{
  "norm_place": "pre",
  "norm_eps": 1e-06,
  "rope_theta": 63300.0,
  "rope_fraction": 1.0,
  "parallel_block": false,
  "init": "normal",
  "init_std_o": 0.00768,
  "optimizer": "ademamix",
  "learning_rate": 0.000865,
  "lr_head": 0.00743,
  "decay_fraction": 0.839,
  "decay_shape": "linear",
  "doc_mask": true,
  "train_tokens": 185300000
}
Each number is 500 + 40 x the weight over its row's rms, rounded and kept within 0 to 999. Layers, rows and columns count from 0. Numbers have three digits each. The size before them is the row's rms in percent of the matrix's.

# o: layer 11 attention output (transposed), 128x128, rms 0.184, rows 17-63, columns 0-127
# v: layer 11 attention value, 128x128, rms 0.12, rows 18-63, columns 0-127
# q: layer 11 attention query, 128x128, rms 0.127, rows 64-69, columns 0-127
# k: layer 11 attention key, 128x128, rms 0.13, rows 64-69, columns 0-127
o17 096:566507542522474525541550499536523453520520492502505516535575534470510498525539490537522385508517484460489442466486569530478498563492437488511488546463464447562487549453468509538519483512491465497489567543460506500532445354474450498470529494541514478526515454504520478448486482466530504544537551524576430484468488482539543486508492487537538469468453488470475429510429574473554563615469
v18 087:511497549490505494515466477440484512553552501477457489495479501546539508507496473481527572550528517479485493541509475517488438534502451400468453574517539514465458390534518408390486553466493445513502426440534481523455547492489535525521453497482561480604539467439493524548508456490550439587469469530506477492555457431551487496466526485556492481517464502508445480495441506453481457547497
o18 097:465543545482584465485472510552568463505508547462527483418516519504514477490435509514450505485463457490509551393516502458603489496461495483487569514516511554509546582518478430481443520475470577580490458544556487442537476519491559493473521533476453550555500479493514474490471557540500442549461463456466512579519480506483497527501526480408536515547596470499502429491512507531478480473451
v19 081:504527585516501494520472509517557516490513549470407567501481459544506481471415565484439529539479472573538465420538529515512466491520553453489460557493479508506497491501501442401541514552392505585565545455494515510463433571464485428521478494531428544536487489480475465492495557467547568527468493463524482497460505498480497481525555518545518492526535535469575480491473536537444501526440
o19 107:493496529546521589442485484573493481449534526471522532559564504508514440494470482506555465561497499537488492522575528578442520532492526486480566443504553512528517492517475596512499515479567471575469473514492557459563490465486566440535466507509480525500504464538497568466457434471458507475515490498472510553490524527405494517540488446503500473445463518349477531522464461471557518493556
v20 101:510496543495534503536499421523468470482467614458520508491492476551462493572520569520525446501508573514447469447471533556486398429452442502471589461513508496550479459519423496458504533491567498462546514450487535533476480401556465392512538460522486513542437488548490472495444576473547506503525520492518498481502473463496519445517469497520458447529483469528507479510465523521487557426500
o20 100:433544466456449447470485474493583546467491503516511568490554535454543424561438448493464560551580486524509456479521478444488536579520540529519484445467492506498502483512550487496497483491454529463520431513490526500570481522508453513464516511483544444515502516489427484464486505473500471515513437573512473436538566523395562592509495563440532529440432475547501497521443524490494534555480
v21 095:502476462493507470522528432469501423512433436535507421470495532489477519514482496547469507474415569510510491473505507505469464497490501473491533460509509510537452571473475473559483460480493585511519502517431437503602482506565469544489531508466498501472496484487520502457505449486522524481629539406515526474503531464478552470466430492481476547551492385509590519506561531553559493445549
o21 103:509492506498488455530508521488569510496504511473507477483457539475493470503547503533515490550512539521470489553483479446431503466523585455537491452470484445453491459475513584474534569548508562588500453464525514534508502413505436526506484517612489497500512539456515520537506484483465468490524503511479473472435511470453451485556491494452549501511502548687414459546489493490425513538469
v22 070:511492568506459476494541476526506460490536498531435457527487548450476467401486515492414529482466494532519516528540488476470396544539515441518525496417518562469563454500518500447438460482476532462640503526450548445478466499530579515467463502551472476522517533528504454527557462591515476520538492489455478527480442519547499498475515457478486504512548451453541422499450492506468472519430
o22 093:509486532520502546484567512482495509514518528539496429488472482546539439461487485537552475473548495493436518505413480537565485484505546561518484441535510458480532465489549417496495474479496503467501534401528442524502458429468462422547524392524496497495444562481500517504488571466505573508524520495597550497554526520470458524511544396523441565540509513442478492542496547508423483474501
v23 084:487552525534539499470495478500509504482557512473439547479547485559462527489558495499596526528529497540564454492562541484558524565501504418475476460588504503485560516468520426543448505535377451495623515504495501513439488564472471484491481447500470492497491502551480427556426478517557460539426527504507488542498514501558492546518501459504479514505461575485536484489484530533428494462537
o23 091:496462467513469532480608494507503422548480501453535453525505531589473454469497559545535541430477481496487445504478502554453523478492490475490530494464530519486421533474510458466473467515497457493489508469532515459570498532565588403462494514511586524412433480497456475544491581538478485496520445552517428489470510526472491456523530559512468541543506570471528448430484451479509530557454
v24 080:523455497505496499464488459544484559491420552486500533512563458486450505474535441457521512477466534459424521517426478539475460531452524521508576552593472485522459524486505540454383497520528554529446481446489479545506511494518574565427496472474453521561419476538465503561493487485378453471512487520448481535484543538488497521543400513480467468476484542516564540490482513503502469494518
o24 098:494528497484484412503558487495562461445451526554455454485449477522580498510536526634486465532572504556549464435453534433554441484488514403491546535485484554472495500549521480457512489425527494531485532454388494476458495544483497444442517554475471579537566481471485474521496471469549501463491456508505560485430534487509506470553475523476466513552532492501527498478537495552511511502508
v25 095:503464471490491493535530457435520467546491574502495440445530484459498470482473472516508489478450479506563507440477511505476490548470435493481591452527468427415434416522490468536591564481508536461570496490457458494482477475502378545528542538499570513457474424455494469499499433495593446555522487425478488519501509541481505473497455450500460540530538472490532473502520486507573474524519
o25 089:452552480474472386538498488553557481457515447475519519455456520533501466486462498424491527478479424431511484530513463512483538511478564428513524519558507449490496530547457543549419454537544531491449496451538505541518448465506546408601497507482505492499483517546497568526503559446504505461543482459499497511461524440448526517490489506454490435493483518606489525542549498535477554594473
v26 081:500504444474499499547436510491480539395488527492574498401529453569492529551553466533500596495535497502513503564497508514486515541368530500460482430540464497471498561465525489432519441518467431540515495495511474462576498546479491476519475517538476488533488411452502473492550472507527471565568472442479505485584548583453506520486506551475484503564462460518473485463484486486525533494510
o26 095:476484501482369495485495503477538463554502496473475492535520497494534479540464550550452469495520538562518527504474459462479531511519516487461521594515451503544421533499446458531453525516483448552482500505551539531450541524499507480501505444482583544458495533537442464456514446537449404559455507513551535534430495531503520483539542503483554435501473497621415541497564492457426518504504
v27 093:465511442484455497526452593539484529461541494506518491489507521546577491493451482427515532485532490487545529562557485460502612441501531584575476425472467471556511517452511539605490414536498486476507480541495466532525527582494527513483489460498524504489534517486519512484516488516391479483478525562539495469458529544472485566555455557468557493558566573511506505544472504538492450495480
o27 100:529483521524541442474584427536453482551595508450500510536535429510450526523490515567501493411475491463505583510473522494448507524519497469491443582500550510532479540481485585490567512563504502479524469505490468501479457527541519529444535557506417516454529470470508525491490531520484477454482427467472533461529484538531509434493533512539431574443466421597469576482469478495486502512534
v28 079:526502439530479503494498491546507487499503506492421493496523510539534519538522546545512479550480494546564530525478535519492521480477506411425514548478513483543517500504495516552486527516531570482512554466535480442494434572539515480458584521461441475652435491547541495590547447496566520547480561433449458507522495462396494484470507526502500484457410540473491537517497502485543523438498
o28 101:502505488500450521565492489442493483476433449506511479524511496500493530442525500466477546516507591560500468523543472429528547486474488441568510471539521492549473550497490412422545570552444481520464467507507483440463529486482499495457547462561460542461426477449433523523573422481513514468455435479476447517430494505549579451481585457418468480494491528428520511480507508473478544491464
v29 083:492559526522420480532517540479520543489423544474495472505489503488593514522506480451443473555537461506496517597467472510472466451554496539465572506460518429526444588484419508501516493488512568506495570532473588471500549519531596493521452497530538529473498459444521510552499471482511518576551483485454472478461506441472481526462429487449527481520471449472577514529575523523484535534440
o29 091:552467516520473570503537437508482534532496524494572441424515495511485519599472531500491505502481545576492560492410441411505469537470477459508508523519567406478486495472508531492469554471468494426499488467464486491467429443478447505522501441472417502519529520552480456416482443472534450536512488496458524529430490498415431482517416527461487553491496500477540464487447503529545533507505
v30 074:497503446519427510477517466446509511511454558430532477499505438468513538505485450522509452487466547526564472489536579559513523485469470432489592529471483479515460533557475529581552440474448563571496486505457441507506515524529487480500577461537447531514416544481461491521479538468538464596532502440474517470507520483457512530478448542470470581571528513488568495520450545517504427463548
o30 102:508501528456515407518607474492547480460452487526455570393507529510474510527509515520466495494490407500489531515469484486453529459531522505453500459493467489463500495456532387461501447519572569477479490470499572465468527524458413470492514477453455459491468474558525546496510496491435554536483513497490465566463484511454427516588495467535462530419505483545486526496583447530512466485461
v31 081:516526462512500506442450548501531451537425484497449459473498457529476507543605557531468513506448490559441551544493494506502423533449507470499503566486481495580563517512562427607560486445475540496525477505488478459526489607494513492489512457555502472521495512417510515550516550504524492596454530447486487524591476407488453514499515482517493509479427478493514489507541514490466456539524
o31 097:579483471545516568436522445489476430494492552552489462496482554456483494446459440415479451515438392547532507559542450460553509530527520480515551529488533508556520467485534502496466467530515427537518552490491450498585463489513472462554487527549505507508463549473546476533446453572527533574500538481443481503532556519505517519484460485438566489484512514442505435521577509476490455565509
v32 087:490538487498485501493501553492468476507521446526439477480545446403479507444491541553484481528408539440558491523514482514497431540514533482502581489448451465470564533491505544490558451471529489537502494507566473484466542387490481563560532474520567470462500420504541533515520490518485501546520447524500534500458501407443489543461580453537469508537554563521451469446483547504521466574531
o32 090:480507538492567388570500508525458488544535466492531503576485509505502496497442472467516494485518471602513496496490489518497461528470521542469495502472476497580482503429502502478430543494470513464601450449484527451479522424498527471513456541448528566472503532470584549446498535452476472482485445445510459459495582513623501498499481481506526473526501541608448450560476475465520524493497
v33 093:489453520520539502476483511480502459600473524483455503470517542510489477547443484504619521497481474501486497460500512536486423526476482446552525537509514582428552497586506397385484496476483533484541491477533537531495521441503452501507475478538485539556481515502553488481442504502544550506456542474497477482448487494546492485501619516489576458490550438469561463518558507521485401504478
o33 092:526551504581520518530467481448486418502456455505465516446468508447455508505533504511519469460531499505501469564536511492580580608544514538469445519554493485516444462552499547561420483538509485465589445505514482514509486500559494502444572490561466488523499513468471406545524470500557531537475512488494470495543499463468467498492511542522517484535578542445414421489481454461457557447504
v34 083:477531488476515489523486569488498495541525489451520492454526483488545578483485453499519545485419469507532505467500446546467555524526456608512559528451513489562491493537514498511519487467592476513372477493568471392508499560487470550507530447437476484503441458493537509516490460525476501488417471438479521545471510414455514531534526492462483516395577514519462512485499429495509556510506
o34 088:465521476475468433463512457570536459453508479491447516509523482551482548514515502432551417497442428519531541545484536485482504461436453487484486501603428553498498539517452489519578511515420463460493505459480444455500525446439468493544532502490506583538515515507448526464467512522551494464495572483498481473515546561452470544465488497506555515459472481634487474451462477542569497449494
v35 076:489498557542523516401482519562505491446502523440486520572479452555557541433396586513495495508483387600482514413506507492506514522537542495489499525511513455471538480574517492473506472479432470508474492484526542461504517486484535515505488455485457502561525457530449469497492533486525516511503479442453474544480486420515592451487539520503466499498504527473397454522416561493465534480473
o35 097:561511436523486636453507493478479516500553500455574488499582494475564560493545503470460564528546465510491475507498550476449499469538502536475477553552432455497566449479484485421521529536454527480496511495472581511463450549496512506473504555491555525588495572496563515462543502462469501490481509517530511465515501515564442499464543493499473531486455468360497468451456479473465515474514
v36 089:499519544494450521488526542483545532518528465465377471451473420470467524530447549530505430543481371535447516516515461484500526490539498517453538449475498502510465456580496501448563557448491449489522489495516464484483453466506463436518455504510470519469518534462487443518506544480557548552566438500452470559430494507482498448469499454558593521531542460457486490494440488570527477508457
o36 093:522468474587537580536482488531519478536493530515502565514483544531511531530474461489496556435526458476495543470473576508487518469444525524527513470504504478496478460520509506491441503478514410449528547552546482559507530431561444456520542521471457554465514523487445505371532540411407443470514512471461475504514456520488443483493481546451465482543471562386453464496502545479533473491534
v37 076:514574529510432508569463493458503506506522519569580460451481445536471507522548557474546488494518477474503557590544462470514489539554531505534491509520452508437452541519487552488456533497492496608546526513557526558493520493502480455530505480537565486541507559510498449475576441466516481435619581530436464548506520455484476503472535503475554498494504528463456456469570555509497540545534
o37 093:628460480576561574454525523529518527510510523520404499499510494458522488510507521439448512521467553519538590459505521453474441470501525507500442575483506490541586535493468524553464473503516472535517517486528511463489507469454483515453452468486472485553580505534509511497475562470553561519478480477520563512454576533496558559466485532574510503481500544412474473470441553459508568513456
v38 074:502426425495502504503581496518467463514552525519486499488508502468462461461504540519515460472494488473599491431501493470480542564588492455561555498555491525442444561434534447505511502532573513485481499539493490477499532548506503540496475555453498463465522435459527500495480512429525538600444513483527551476508533531492563422521476417447412583523557527532436517498545497500510471547471
o38 100:492447575500482409452398573500491504497484487473478484476496540518507462486518475557474487492517512560466501519525503448458529476444533509500480455491410462480477576532483570553417486480588492482526473414492483528520499564451491482535568516540524437501495528484552494489534514530519531501509463448508475513462447465536481528504546535491511494518397498559555405490490531558507433482593
v39 089:505446456488541489489523560495497453573474456540537433537487479454507534486539529537529505486531482458475489497479491511499630494491545572467531456493523474528546468489452523452521539514570572465351465440440428546497468529503536540461536447485495485546558493572489474526548472463409486468535479496547481559528548531510556509491480529446512541481479547523506496520541500506447540517450
o39 093:475524512454510461499490416502516573494449529543455489420536505486501557480526452567473485462536520492543525505539469482428503429569503464498528498547490491526478493547450444547539602485541492609502507486522526562524580472464558498493506528490525552529435557535519442500456529573493488441533559431512532456491505447522505471542535471510495555482495574526503469491448443456577460507521
v40 082:522483545516518519529483492471535469535400522499550511489515436464527447516495479535482444483440604512506528461484484480529480486444483581510512459480483509559492544520493550469414549466480508591516473513518522531534500465556437472471428465512462485587527493514482469455473506470494531556576518468478543529425500448498479441468392501470485539523503400465508474497481495482479620511473
o40 099:490475529571548511552471499480468437426423497516462480499429489515510569509521474549412557495522512505546495449595574511438449490481516451521564488457439491514531459524467503439471459552589531471486448513451563504504446517564475501524565429494453529497519522521511481471459438475497438507485524526564473518492566454501474559467561520529526491483465530449433479445518503523524484441494
v41 078:501491507485469496445451468464475468493537453515542481510488467464490589436468533557398485522491638536543498581512498529489534482513453526503506531507504477493497575496454523524513468541505455422385526522448536513504570506486507584500520507477511458391513511468541505549545592525463495444525517465532530470540559389485525442520515509521483522504481508522461504469482485520517492515532
o41 095:486513476492491416520522487515547505568522515462521522466534526488510555489445497505482446463493547480424510525564463437499431476485577508503462553475477546456476579495549501488532504511467489486467534510602504443458478465516550507432522534458443497510466433491522543440454452481538448472550531556560478504523537513510461573489524466535546430507445543619491563496422510469498534556518
v42 094:502493424510492517513530526466500450536422477518518461540547451556449527483495543482545447515497476544546504501439523530474572453567459496517565480432518524534494521446504532496523505502566565448422519479507512498492528549537479469499571435510544499535504480458454543477483498474406442580474520497508543544469500559496457564465612478443520542499593547510547477472501567471498465552518
o42 094:603474503489508548563493518521463553579552540515462524520552517526549527543527458513419525477506478517521497516547497492541530517544501502432496393552431529467505554477494567511459489520514486571488528423503514519595474548562577520492473520552472510558498479473481441461542506545503516508484471459524522530507544527414525455405478450546523488503445514414467486501479464526476521448469
v43 077:481510567519580477529533501500507557523499510545516550465452443459569428454509514529481475497581444493485537451544546467480439476460531551473434491445507425499482470528430527506445545523533446473425532482497543511507473437527566471579496483548455521457529506530551427467503530518525509467530534547474482480405525550504514458502484488523532527465458562467504535492535516558533584491417
o43 082:488477500538540545548492517537512485516504512501485438518444475456505554568524557524478435595486499451470534524453444477453565571454520503560592563479566501511481427508522459458497457505462512556518496461506479488508543474447450497548463504493522585552459489542503451560477555471497508481633435543526525472495525511446542508479504521536455454466522537523548527502407518471527473539503
v44 085:484505535501487534528524437448512478550502487454526493480473486519519518503455446459542528512446414559457466533526510503482567491557422546490484518481537493513539469546439449474491509527557410544482470525435601416476542449502512476528525429548438511499467520527493415441427494503503456521531537483457500489475557501512500487500462487550483430475498521509503448482569523516533576531622
o44 096:557487548493473402473467440552556511466521495501497501535560481463522506500517574476491486483473496525448521461552453567482585544452529492436506470415416435517523451513443562456535534456510529510420531455502433529522529547476480545549523452451453533592489489457442458490469561482500507549471455494483495472534526552481484476530539530488557460532517560462445530458439532532513519516475
v45 088:505472466491493496537427539547495542491554476447512486449471473542532544498437567451483443522578430489463503597450424515500486503522484525431582548518454486530535486536495516498547527444535505553451467501453483526491537591503541518516512546506538533576529471501418512560484513477516499489609512484487495566503524415442515495480441453500527587490475466491582496511461530520521508512486
o45 096:464518515470492542445543494439478526608507566513522537479539531495480520523492473508486437521536465497560546422478461496489516447452459508507400540514414489534526474580535475461468465489461476462506545431498526482546499542484444530433510522534526531559498591499486488496481529456489443446518508513362457594543516540523553455498439500476508536499468542538446508492466498537489509529484
v46 080:490580549519407514528528475463542502407513549483486486514537537492501497543460463539535532513491524550499488415562565583501532451494508531486458561456538494502508493571500533485573474536463465514594521537559537453464506436448467451437477503542516483482534561553487472534513507503524530488578549541464507472514507507516498547520514520473448536550458541492633535483462502516470538512564
o46 086:534488515501514467493546456485498481515503517518504479533476471464468480531543516523538505463471444485495456527520485486498459519534544477530520467542506454498523555499482454578455525510450589480549381520479504554503579550466500510504480448516563535543487533488490530521479468466447439425470552492504475478427478552492655454427506518524554520518523537436491546512567466445515481614534
v47 084:492542529498474487547453504468523539524497515569457510457464412473469458502596463500516499479453454476510520464496430532490515544509569570501522489468481512494475543506538520481442546520415547573614485528441509508503549518557460461568471505531527461517480516472517456483534521510491472409510515538465433494499418533444493531487530457545480473566576414465454438516447496498491533542467
o47 101:481439511515550650546561498518485538484556471451478449555522537531532458592416484517488483500538518444569580444469502535533441446478537492527510491463478498515440490461499511468511552488539505515528471541434518562553484541521486519521466550453523463496460514500526480435506519529546629483504549513440524529550474427475520539501553536517529465494482501497500513532528516446446529505478
v48 085:503586473495521506516501543547514574525559584482490555529469498429495481499529552465552571540470451505508491432535528498560452525495499546464477512539546501538489497594548496456494520536478482516579468498505449522449436558501436448494498498514447479540490482443460473479482504497573516417403473579516485503491459571540531500502565541536491474542477441484429522493449504515473477420477
o48 090:499458486500434533528556540533497541506544503478440577423501510509498431515491478545434544460450436459493514493518554540497529526471498542458523509523568475501474510538559528553459517480461541570474578465502478447467441496428524551459558567497533562446478548430467514454466468487447511483480550558479514455474425520508487468441503492538509445506534422455519509498481456482576555466565
v49 088:466576472533469505489516541506520540544491509490556486538529468482469570483530564503497495491499555510529579621462553502499528507535494447557475471428428539502475536531560488524544438497559504480463539525542504482572488545499504503463475473482449524450531446527445547489542482484484500498464481504503513531534572543480466528542633530498504551584522535478471491509463560548480446575576
o49 102:608435469514421566419536559617441501541492507523570508475452521530494515492454466506458493559578434491496495554472505502473550494457500441464493511492505560519514443504560529499440504440430486493540500464507449559494549520500517528441521533520450464485506434513558515474505532477516489543522466497506572513548514473548506534446512420482445487501495497424458523481560556465533492503494
v50 079:486553554498580474548499521479489517466485492622467561497438440489522480461542580504427479523581512449505529519519505402465518482485517481507549439454479511466552470503530501568469508523446457538512516519533434464493537463491447516487485518546520440464488508514492511417589538462504524433541517565449547540408522483556502513560558514488510546479522526488474427520499518456490465482490
o50 089:613491528521498584462485522548436515434443401527476527560494519502527426525543544440495449532509516581469488501470449523436478518497504509558525526520513479515611508560455487509488535508547462489548480482491479505515553446507514527510481545434507519511478480506536528493454532564416439531532489544502563441522544473545511498419503532534426507481497510439471478548469505543441537499455
v51 086:508495526516461496461487491482534533413409528531446498525517467529503519496482536569381489505437593465513501533492489487584550522473515524493478478475533524439499540411482507586445457487440543440526558501451514441500442561562446460471458521533538458509551525481486482578531500497494477580575527495506487528488533480486500497479459518457499511456580473487540492463468570458463490462484
o51 087:498441456497473547552520383473540527541453565510581509539433490494531546501547520516524561484515537494430471491523479459433440515556411475514520429481480506595514498541502511524542486522522514437493528485555533495501531527426444485546542523481508501485526508506443553481494551546499423466480526444522495531573493506566514579520475489558445492560458450529490501531465515550454545460474
v52 077:477517550481541477556496569446504524513450542457557480510497502533413519446472512535504551486562436473466485500517520499531505463515442483565527483497504490425522466570458457555543585507486444486497505525545462548443470431519485465540456457545452540464555531507488449467401434510565505548477507533548499515492488466503453534565472584523493555589522549502446461442500516541456476484513
o52 092:565516533496533430453492422523434520507482435477492479439547482552547470524489550480480566528466498488464478513475561477516428484483540490462567490532530413513486481490489554525501463451488476504515409535421596505547573480484511549456514511471470524544483464510486511495513548447485481488520483546487468436539479514482563476516469533505460375489503426599450462473526514489422502487510
v53 077:496516516512474503540518484479489560474520598566489480460478445477510533476493535482495449520477515470569453510571448504485404492489502558564461485527486524425511428514491461465487566525487503558514523481543544536392480480547492400496490475537505474571592533541498448508453563471497551452528480511497510552517477577525495423509477490490505416566447566509521510509505542456508541531459
o53 096:412463535515506418517500477493493559542454474438488531543531489464511498550522481477492509543457530542451532543502568416527528495445542451444479503476529506553492472511524478572438447453542508569500495527428445490549451513476441460455436508493426497524528539489521508460559482510442521527455588530606542499466550508482513579478502512450467474518564529487505474534506456443520492559453
v54 091:503548511514496509437506588537503489436534473482440534558507472438518482516503510485392502536433497577506498490483480515512482483507544478487471528466508501546519497582514425504490550495527543476508508481591523461467526477432528480475485517528398505580586522482553540486575615492495568536429504486528530531496538490506504545511530499534509490534517491475444536487481490524522442619457
o54 092:562433480492416529471512487446507523528512541450435527489444492522501490488488433597564427466427445507521490550527498527496522478444493502540514539450520542445497487471453500571523456503411514504552442463557389546487515503482463475522510484498448481550505506562487472465501431552546456472447495488498476500533473415545557431554485516458488498449546446420514477482489528484527511488511
v55 077:519466523483501497510486533458471480509415517515601435540509515433513467463571440527539478525537556452505524528502466562514505438492503510501524485406544428500470531543496514561522549459623468424501507538531478507477491502543452522489494447465516549521505437554516445525558462556507507535485474555470498422500436535502539526494573524421540516571447493503564516519540488504486556508478
o55 098:524491459431478418541534510444512527590480490505564505435467507561561521443501516501478514425473483484463502537468497515533448542503478427507451513590468533494536488476507486437459510499556511539552460518450567438511524449530525496472517451503560473529414531489491481460471492473516511544545574486518471452569454480470564540510518503519535526471516500570555514564480575414463479435462
v56 079:490431467463515478605468507463481478509586470557597443533534510546470496440475479514321534462522542503495506558486495425556483488520516437511519543528493478480522528472516518468540571508537549504473481517437545564522516451463485467541485492452552471519491465520523511516546416443481464496485500505491478490591508525498532459481464498501455485577534497552527496529537470464519500536494
o56 094:413514583454528459474511505465483501468483478422480442480460546508543488434458478443550522525526536505417544527517553491514512493549529489509465526544423506487540443444483472433430477536437518532450534550546518482555523551580470551515477511562500423502516503555476503504518529497542512495513465509490593535474521496515569463559489504514499535449511433613434502477491438515537522483510
v57 082:513522530524526513526526528561502434475582488512493508478476523501458433467443502484538565545495573498518468467531429576495494503462549486478459623449473497536601490566531492453579530503571430473527520496469496483412498524521545460477508504461419521511513536492525460490461553515453539514459453512476524497490519456475559469483499502529546432479444423489483521509523491451468569492422
o57 091:490505555471533501493467565526515513495499542515453452526491418516475512537561548508555552505491465474532437497518389518455484449511526535465481496547536482475471499507514505477467493500498499588484457514555507425505452469459425535484573478465469500523425461502493484496460449482468535456483571547560464439512427555537462549486534522468549617447536478390490498498483545515511509441546
v58 084:508486481499468474478456493480497480519439527536546457486508504515513483505499460499578496483446583444508534622490501526510520475493502576533551515495473551466492567491477521545463465499519617413487526504480487575585487491498438596511542494549563481518445476504496540501538454491464532490482564523506533459568545508545508573491511483452460526440506432534579497465585538511532466506475
o58 093:507463436507449472485517499503448546502540481473494518543541463591578463477471542516523487459576486475504458465560508442567539522601488464498494513487475502554505500493546523438482534475554460528458480563542528512461501426486489440506511515449443525565567521505537495514440450458531481463530561467511443527570526510502504482477472551454455524542512501633532536541472452439544536453512
v59 087:504521459495515502528506495532502419408469505459490501497517517439490438470472498526577607475487645546550501490510510498521582453505504459509550424438481487535476429431477539544515431574527547474381501500555449499470457493515509492486523466551518476469506472550539530486492492499536473525426522458518504436525447549507508532503505559486504540487538566506524488513496512518466530485455
o59 099:527471530580487442557499484431505418471556460490568522525534510489536481550519509484550524570498479451496489513540510501506466540449543543494441538592444599502476479487431413450523495460560474525527539467514481499474454513510479541409501513452484478468496525537518453551508449569506515442478542450547467436456483563461521509490484490445458475499421486481541484527491515492532412459544
v60 079:501473447484527506513486554511531460496457529565566480488473478487463579497584551477542462470512467426487554529505487486523557549480518557507414433501495547588395536514482541577517533481459540434481454517466490522543468538566419530552496509487566447505465516531438481483491384458529485504484530524496492521501505530509453469483472520483449549545527470531537458467531500474483466456571
o60 091:553489523534579560503463486525452505434518542543598552501433535432539480517482503451481528443573482420553592506560537516500511446491461519493498559483453515441484486536556507530565533475560524523551556433502466455511484487441474415490516505517579556423539461518518515486534468481501489522492535503443474478516522486507498463427516496416475499465509477470460524500492522425517522490440
v61 097:490509512526494511500450488522495518455517433492515471489486557502491447527518496507608554468500650453487492524495512458559585501499480368515448428513470479547488511430527590548439441512498487488506489548532461547462528517506458508492493559504501486477428515600512548475477443495500533440452517494453514487510522547496468507501559570512530499515428522482479505528489488534481475423516
o61 092:581433484587487519476489477537442478505510504501549536500501505482524532485516489414435528437611508536503493506449488598525473530533590547523554544476539566453543562562498435538463560486501449537534560510438541473490511440453412522500468492555443465474466483478481468493489565474495501547484471454572505481519436514475508504494472524471520531498531480457536489475548489517495428521460
v62 091:503470459477550506456568492523451442479455548513532489510485473538440506544451473494578548514550458435505433461495451536469491554438522504384471508565582524527497445511495523404563569502526436478482539473507525469450533480493550518550517471476479524494495479503492475447441458518497492546404423518529501528492484592506505523539530500491434475486566550497437504523516508437495468536521
o62 095:432595530451467484527475487512526546501511572553485514479530524488558473509540533445527549488503578490524422474456470524512503475536522482512497587465487545481483498443445502478500511546552501547484434460468483565479416419466497480484525492477521518428489463493498485472468540492508505544520531517493468404487504515581456488512420471569430462592459467389520500491576505478504521515514
v63 081:460507448485538507467492527455511428492474449556510485513505543500449598515432520486429585471552487491555496504503535467521523534499499521523510445506533496485506522493533536509473453516543477539448496490526467487480522521489549510499464528476553428487420458534529454551441431517481516489459501493443527479603515560504499530463451477569497531512680518533516475528494474473580470556537
o63 093:497522528483453464493502421569455538492511572475475510486503519531565462475486546477466536487417533453452468552557407590492553515465541524487479552527498545538504515488433492473516465504480512475536483488482483449474562457543455469515528535548540471570525563492551516410540440523511482483536479505530543528461564423501464535489501552464514508497478561617519467492588507468471461459511
q64 015:501456449513536456513556473597442507438466492506427506496482377531518469483470458550411432572483496480447553480491508473508486459480495527533524513562497526445563449478560483501496524480528518491476461510527491545520465483502533520486479528517503559410497493482550465518495509474434545508524529559514456511506547613536573477494521482502525459513545518354473511547498523525517520494474
k64 070:516482522494515526510443479508519529544419364470491542501524501571454518515463421497541548492508535548517441450555484474493485525467479375514490498441559473476535487430480491503552495540494506542591508478535497481545519472532506541468560490569492439457414492392488480553489506576504458516470503459440513496463432472449490498526527494545540553434469494525504483478497507530486497514472
q65 018:486500455497467523460529422489506436469509500465515446499525527492439525529543531506519398487504542565452474545483479515502543512474537621511491507448521523567474454489442535490558501489487450490566579549497447496549529522471458441516496460454478462527533548510467510539492478528473564480380525452457498480561614510502498470494510454549433492525470500480455460512509483522420480525437
k65 061:506457521487545490563508503513489537516513454513612540488462500528488506510507498505513536520507488454512525534487455524485491553514446546510555521569552570598578586547521425524399451502484462508577523516531540577570520476521557503514478539477516518443548513455492457535534544491529469512516499594497520462521450448491443580514407500417509513453478484512512479510490520501468516452541
q66 022:496455489531559493498490487504535497565428563442527518510442458428503529483532473418462541494470512490467550601488521517476493470510548415482512485513553474438484537466555565555561486475502497496516510476491509512465511482468536540498456504511487517494595557544534506470464524477506504536619511486500487503483436534480584473571522502507434501605547532547456520497542477473448485535403
k66 069:523571508455509524535542479527522493465535573459493453482511467519475507511486451485515482480520467535506429478503537478537436490512511418480472476532481465487526455548381512554515528484531463504483473458531462541492475465467504534517497510538507519456517512492503487462424523425520497559434448529439563509423548507501484562529663563516517457448558473448523534544479539528534491477411
q67 021:467527467549390544455509521461514508615516452424513510564520499508488518490565554569582482466492506558496545541548557535507441474533495546467485533502498486495477552454503459490461465502517486502412517414528515518455526528433533474535517469460464555476488512533445503520536500516506536447526520557527514490466492590522572484503443608486483537569529449507463521504472497472530556499470
k67 071:519469412442505518475415506513488452452532490444467518539550564500462553534538482547441469593501496489490434509466472524440584522459523540502464526498459486515522466540451512459514509524535475490492503494522534454528485498499499527480484492568502487517587475438526535495565464506532557489557553417549457519578374469483489526498436426478506522507497512544548450512508432460502484461565
q68 036:536512497478519490507557469501465523522452513545539498480508425475457513498459405453421507577535466432474534490533461529415592437463491401540495451490569486495461469547491478491530548541485492482468520521482471517490504472502516521515503461530494481529440462413492554511453509510480499473541434474517454435584363486473456461481466465504490493450494507508510521441457501577500466549526
k68 057:498519515543509466471531501451526436434447528525468511448485483453491535545453539568504471504439533477563448502541444527537528486427521465475524494492503527559517570439560471433556493557456474500533477566488519438412513477499416476544501486527506416408469467529489546475493492598568479498506492505462564487523470478521490486503450473542529505577481525496480481531531541594471479562492
q69 033:446525446492475492489499529491551479529499454470602535487475484414542496529508442556528531531473480475439466533546508529487467476551546542472500493485555540462468518452560500552508489582533469499564522509484534483530525497473483490464529457518567517497590529445517450517507460511464492498507604469518475520461539500502525536605416455505408507594505527470481486549574446497442505471441
k69 063:456522490487498471506510456468556505457506503499434497484475481551424461510472536509489521438549456518542505571469512502475519411427499507527510568508522562525482499529554495593450516408529458542447451540516505585554529486526584564480508501452498466441514529493453495470559523487471495453488439601519544473476602526555502515482511484475496500544543516432517484571437531549480503484489